Weights of a small transformer language model.
Size: 24 layers, MLP 576 SwiGLU, vocabulary 2048, 13M parameters.
Architecture: normalized queries and keys, attention and MLP in parallel.
Training: 217M tokens, 6608 steps.
Each number is 128 + 32 x the weight over its row's rms, rounded and kept within 0 to 255. Layers, rows and columns count from 0. Numbers have three digits each. The size before them is the row's rms in percent of the matrix's.

# layer 19 MLP up, 576x224, rms 0.0584, rows 125-182, columns 0-111
102:145167075090105131120138158137065128023140175135111124136162143129121136106122108122145113089074186117121157131109109125090163101140184127124142131126139083105160163052132113114128117134094100137115062141120135102195143118124154126123104138084092097114171141086126140129116115132238113190108140132116092107087150124153173096128062174156
103:167131177114156105144137129137131110182107120081144143125120113093074076130160128141090138122162153115174082158177194154141108110163111160123067056091090179159109075088109090103149094120086132108148131090128128122194136082132120134081118146099148132198113116159101121151186055101114126157146073133119102112130187132100159102181172115119
100:074136053175209108125128067159117161093152115152110150111116169127131155058121076172118110219131113143147107132134168095149080149133169135116119145156133158109075086103108145176116151164116145163146137136078139120178175097125132177161155159116161119130169163075103118103165135135154139132092106166082159137136140142115117132104199201169
102:132162106147145143147135111176121169101137145175168114144091134160143186103179141140156123155118150110051184120144102117107117076186070123141064140197130144095134129110125142103127184139167114087142088088175118181126167132154154179068169104102203120103113080143125110152096116103117110067101168126077205139121183172105091138122152136112
094:101124121129137182130115091097092118110118097104121134126134138140109144084136174077106066092190193148177124141164087136119138137179098110112116141104110175126181133089140123103112180109151134075095155134118123037096115148129115100213119108095140135091140117117163140150135171191152065152103114078118106054121082129128083133136091099139
100:183112106142181105124119115121077127159161136140093164153127128119171129109147124139071169124160097114103136189101122087165195156121104161108103117084144113099129132107128129097071063165173143120107149150170078160058099180047127104127144151184137075108154135145090137101147163115155184160195104112115145123130079113144111125107057173115
098:112155154152123095048147119166118147142096081124162142146093090079150084114107152136108154080134160125137074094177080122105107112109088103117086135078130139134132111156150148110121105159173119133195119163176135105121156109102145094076169100100094146150108126164119119136118115132149148127174121116136105121101112143141176151123099142125
102:186118132095136148154117153178156114086143091161118133079079167117091155089142160122155112116115142140118093156124118115123125088146190115137119084115111088172136162135169157128158143197062093108166143133118210087091074082094130102151110152155153144099126140137159066072156081100152106108197108136109112106098133147148097085097125104104
101:123148138166098146098098141161166150145163118141164142065145109174134082142129115183155195112140108119128091157124056098025110148103165143107109143098179121147184172117118142091175129140194132119133157122069078071105144126131087129140132144121143156117091106125115205132108176105097101084198135190131110172143127047187158194134159158131
093:156109147103139137113069128075111164116161144132093058102156126129121147149162137122129183109180127150199127106156152153150161161097091125126111106124104114138125109084100155147157058113137139041132138169098161133063157126103156106182144094123093101122120039093188108140117151172138121137132138095120096156099188144109134149165089096081
100:111059097075216143127152055077126098106138157105136156110233155109161133183074134097110088085135110146082137081141125163223081153110170144111165105083133110178170112101098132126110129108140120089185125184161138118134125162115104136109134078082138127102114156077131141111082111101119153150135138166138145083102154136133118140118092188121
103:093047106095100160136070098127164161074225110128183083154158176105217137152175072111117142157090171136069136122182145131183181067158124099124055165109110144109143155113168104174163132118098153086079137201121144157146133178131122158190107105131141086149187092135115118089117136120093123063134103142139123125132110145132098152118098139150
097:133147138138103114094122126139074168191131155107110144114160207120149169090144113112127117090168163086175160082095151092111155168110166113129087167128183113093118094181134141114117119105060094125155100122163116138130098162116185132103118105145130082169117074208160115138114138108123077149131052151097117093075137157170092154108119084162
102:105185184121186143178187070092091209146158168170106147160159109138107132066189162185128121045136139141144152135082061138119090149121134100162132145120143198099104106122139122167066134123098194141119077177171101153188089172053097092154105112132112101140125133132117076170137122085135154143154143112166141072118077130186091143139123110080
097:125141103151120129104174110059088130124110141151130162115121152192109120137120148148125090103107153154178179140136103165104134078145155159124146183131166125117089110121166205151080162147081106110115170148137162138110121173051093145106112210138064107145110059166159158086115184109165101129163156117156166108094155129137123140143143122089
092:127111141111149140069198118105162091143121099112162133115155138145170110107150096104122124119148202090175153140083147192151120110074144089091134117058135129143106188165127157133171079121129114109108057147139165127085077173174176124139184155042113145138136134114179118095114133119141065112112174116114091107125051114114131169126086151170
098:129114099112184111121137108128138120160182166156173110148094144158136204125165145146079088171105089135111147092108139171094118104150093139159137082122134195159085127108175082152117147078122116111053146116194067096171107124154088106121165107094195136111142115149150159140132142097104140076108151118075171110108085192112052095186144120126
087:117159162122148131149143137113143129148081122108134160135144149146143142161064138096113092111131175108078086098149088097119110151130126219121028042074153073201130122085126143094160180117160133076120086171169165110114147095083131144139131106157171194128152183115126159084117112171173147100134128143112174135154156173094164130089095128209
093:096157119078144193124170128190152180191062155148107167141152115082145123135142082087182072129156134141102147092144131095100130222146111130133115141084181139101095150133085131219125150138139124091095162068097055175141109091129122084101179149106141153163096192088109129138144130113119100103158113115149154136132201184164119167108174118144
099:115053083126116149125087056139137083098112175148142105140161148117110182099112137148105206136099132111096119138169092161161138147132118155143111079126176099143129129150065145140114135108144123168120086103162099170132164154097096174134149119157177142132097131124179102129134114146165132104109133173111132140232099098061115110123169156163
098:139104133167054092127109203107093096082072183097127108128132157098112137181142124154114168109162134093138116153084097187156120135103202118072155119101111080121136103172197147110126134108130117085164134099151132133105139144142177149109134098126161208101124143138107100088108141154068167136183174108118206161133133087150124145114125139055
099:087151085143208133153164155155183185206095194119152113123140116152113147074103190082167088122189125146157112122097148153097126165132140162118115170086171125155148174157124084167121129152123152133101109121138059101095125139161121160153162135101114162109110113107103080063163172152086093101152106095133094104105083164143094144122183142068
092:116131118104109146134155073082091071150159096146071082127088152121109165150085082116122136140154112133082147142145123157157163140113143143162082142120083153092164105145105164095072110090159148118100141105103105148129098147029101208151154110204135151231166127080135135144081107117111144114080099164146147091101109101111096182066121169145
098:100129142194147199142106129124138150135134108111169132099112095145142127084100144155099084160114057151105145211176145135111071172116131137125137142093086098117154134113138113107137145144192133136176130163138152149036134120145148064098144110154178086085099145119120122153138166136118161095113139145083144172155151158163122064120087113182
100:122146128098113084156162123091108139108071127081058141080084149100088186121113164137107150117191127112099167168152078074146085193084117142091090163136175131125103111196088178119137182153148146143145092098143140093141136094109116090124075137134116117125085154067166130096082202165148073175119131141161088141121127187069144126137178136166
101:104144131145111130182144089151148121129063136085114135143132095077126157145127087141143111155121109129115137125167137116113101119133128137127081082135126107132194083141137159131101166160121157132109111132140146149111170124144157091152132088169159111176107183083089146125122133082146110111184097151122102120117111159140117159073109109212
096:196198153203085121135097117145097178102164172121146157145107119137154107126109139125123163094110139151124109138120127111151161145154181065134111133110180059095146119152111123116060122114213108164133145144152107194096152164151165093159083085140080163080192138141135073118155109108089146157103138102076119126139151138142179155154142140114
093:139134135108054159157165131133109119105101092087113148122102095143152138122102122148153190106152138079157125111094060108072128155135151167123103130077133134120116148097122155097117089172094186104134184138128075128061157115110134135140156167207133167125082093200173125097168183184105099179113090119122132139083140188098144106110144101183
098:116079179172101201127182090079096178081196163140122143121052151181173149133115168158147148129086131102146151159106127139126135096072037108113103114115101147099098108075163095112141118092152092128076156130170144140160053160162146095140104107109123137097061111138150141152064139106095043115145133108173147152130103174134141130155150093102
099:133117110121143157174114148110132136103192125149162091151118125149096125093128207090179116127083144124117131165187128126123129062077088174182134134127105102075124103126159154058154085147172179118113152139138196114165079094136087139085166155160077113130137153086112131146080106119098105161130154148074086184099121130103159139178085188136
105:055201146141075135118142146149131180127168092070097067151099130134108104132172115126108192151068086132129156140161071195134096159150139214159162163175149099091092123138165182103124137117173142150129124131163060129096102125112097185150140164099166151110167048110136175144171101175096129093157133126117125123206104172122083138111115115161
103:144132140212111171130102136092121159110102121217103120068071130178111135163123124089104057118176168156123119118128127133143108086181150096148128106137056204137114102134140078202099147126161113125123080190137174074118108186189100110137138103190186111171111116119132087131141101102154180141126151077157110159134112112113123084137148092095
106:168097115124088120151134111099129126138138115103148134126104063152104139168083161129123163189089167128129079111126155159167139053070168172133092097089125181086119114108135151105134161126118179099179101085176166075151194142091103106210158111151159092128147095114123112120106155154142100160131113120154072117036194175141103147184098138093
100:160049085128130096100169101159129165099115100081121140141052120120086094070136054130134150105134125102079175131135047111104094112101158126119111093123116117071110097154145115142080138093172162107121104154069105133072126087067124096162195146061163066157076097101149170143088127072097084115131123127089183103140090101133116172111142146075
096:155148114097142131137103100154125141151109075147052132112160111165119153114086135076146152159089108143166139066135135182171096132128116169127164113142126193121135111088159138112142049073155128149142119131119149138088148139114146098116075126097147127235144091130118167154175108092097098164126108128092131109096114154105172071127078092185
102:125131232101099098147174185101061153118143127128146140104127128146156124115071079166116142113107140148126159133154073146084162106185049143148099148101124156146199097128162133114212099182122115096115085145120133123205118062217099114134097164109113198095153154116075100144158138169146125094186093092065103131135106112111137162153101137151
099:150109105106138118141156185178129082147179107156109188175063140166019123121162171135133164115110166072147117090131158144088092145110128141118071114075181144157117140158107173162099145121088144155089116105129136155180100067198124155156058125131141116138174116117101157086117123159148090140080165091148130119107167126137076087060077145118
094:117145126141149204048137158181151109160069128192123151117089173163122168096168105102138110175112138158102088133124095075036135086155030132114070224105119102102090117088122158177145112173113128150139122106144153124200090082126116166118113153111186134070121098146154155112104096146192092125106135125125122100153109174093168174173086153165
114:107161135056092123103160172164112136147141093135147131199127134149096095099162117115012131107131191136184090108172127131173145147139092192086082123177180154095141138155176161090136074100101138138115157101201187117127123150133103156101103093147106137094152116129092157143134126148192155132104155107126141154134150178123140148123081094139
101:106159128116156057093150160189126088117111081149143154151102094131153089104148129085121081115059128145116102108132127109080129184144094157114121146139133057157190152145092114103119141061138107113128165076088119155084175111169124132136071167104097165142132094167192113162103151168115092078141134109156134113125127070126117129075051116141
101:152115106140192131142152153119083198142177133170132102158144122118060119097143165146100089136141100116138198147097114129148080072180124049143148134158066139100088130167143118131113153192132138188136141171082145154128134217098154150174142119112076161106124132140148151129164129112123121147137128152119186095106145122086108086114178132137
097:123134068112157188138135141129110211175132137151195123126115143091116099073188109164123130134101176100073163131088053107150148087102181138147161121055101084103145108106139130161108112124098110096144113082177126079082040099096202121148154167120083094102158078123137146139162083204034115070162086088133118157178075128158101069145183109129
090:095136156185133162146098030120134087112118107113139121120097128116126090128162064195137150123111103161116103132108195156162111156155165203149157148128183110088146074159111164150138150125129112154116147118126098150125120141155146089088126176137140079104095145118103191156069021126124158108153131136117051139144113185124124152118117128237
095:132132108163154142119172081099105120117132099134109152129116132100104053169093172166075135065109128110153114142098158128133145094108094124096202140067095152093150111072127096152094086056117120105148096159124171088142192100107109133077105117128111120168131167125148134122136101077088079112133129115139115146110142101106126164131095130134
100:078144097180139095110146127160142120132147124140136097188171115114106126110096082174137111113174141125133148153163178155091140201071099137149182137143108147122157109182106079119077161123144089157104116144097084148169113099143142104146145110129162127139132094106119100188112142089157171108104160136142143186077126032099134117131170137113
099:084102154154105136116157117098162107121125166146080117161129146151091145121212151146145141087133111103153131134112150170186157153085110219119176092146119157114079148170094124167134080125125071133082052123131150115117113130129120128085144138117161123150234137088129200157114096117075101141123143160085165129148130150078071126143148122175
102:145140136121135136170100129132149160115119091085162123178158104117134150053135184182214108170116149080126101110129120136185094161112167136126120194111114129134109141105154098119142189096098214126127126172147134063135159164124158091153084157127157129111156116121110117101188041080082174132143130154137135089161106146119121086088092122175
099:172168130119162065145151058145125130153106119115164211083117150116118109135158115131140138164131104130182113147164206044143120139132122171111082124145094169170177112118160142110158092090108123106152130076117060123172135125132155096144096089129075098164164143120216135088100148167175109092118181116142107080085058142157090135079109102148
106:110165149147160156188148095130203141153096167108065178110131094127055152165142118110124157074151069112134168135149136173151142157105125127089130127156140139071148148143138092158087103143160150128117112105110134118141116111113090128075119150147110063116096164109091140141109055131094180118122076146152179142123116103164089121114164119110
109:145123123118142114134114157129140062087140073159119114114088079145141069111130125080112102159073146102161146137105182137164104108114123127133065161144133152114167135092193082113131084106144118126148147080051137144074152153163165115093087136207168108167120180164118150106132168125171118180154145125078088150124131117100125110213035186101
091:120143106151055161144172153179101123129135131116110106131110175077125091111105077175086142153131117127113137175198057091076110151081102130115154071132159099096170130175115097093086140135165118170088151186139075175138109183098124151155167120140187132064155121175074140170130153132124125082130148149172119141149116117152119155108105086127
107:134123155127109130110128077147137089165146099200107167120141092189171168223121171065135092117122137137158212167162150144125116064107144093158075175057145154097142143117158075153147079067111129159114159097090058132189128118140096106105143097114150153131109099178133112120124142091153136109107134152164134153130082116168128103113131133116
103:090082134124140073121154165147123122123114082125121145156156101145155121156104195144186068103077049101136122099061141125087084154068149094168116130118128083152121114202126117103127143058146103150107088081101151121120104107149226102174136099060142135159139145103121150136141165146138127160119151158144134165141110123141114066128093123144
092:127149107110168093099096131079128123104088104127148102109103114134133155097180152106161107101064082113141152056182112144130137145143129130145077125126113119168131102196076121120107149122161130163096201143170156137114078138112136060161104136150165104188115121111149119120094115133103140138199118169140140132157104152087098145110161144113
099:112145079092211161183099096168119122107122110120066206122130147123123152150102124125070149190079099127150100162091174112173093109124095168106115079165147160146128120119189146132115124191122170097084051122165179095102154062116134208130118165125151121155137189140112129082108114102073151066117121111104110140127198114084138145131113155113
096:076112116127130095163067103088074158183115124105082122149189141133135140177134113062074073144102156148108145122148097138130107125090102122126133116095109154206097121164099131118147119157114130164119102160194133077100158067168126086147166076139155115108046123138135122135153150126124099145161148115077134097124131128154140130150117124056
107:135109132118138183120120043127099136071157099181137117148129153158105189108138153069142104139107131181149156170157134129179121145176140163144160155072209139143119082124124180160122116126116130105087111134191169131167124167122106130153166137139098080117145122142132098130150127129125165074166162125146128100133074088095143108081113136164
099:129142141153094125091106160086146141046105127126099083088133141152132128103139182135148121173121063102141137167185105131166160121117096135134183147122123145107146145122123160144112170121108141103105162134125091110131116181115168156178102123077155102137176097112122179096111192097124141140105113104155102068129084097147160101183084128128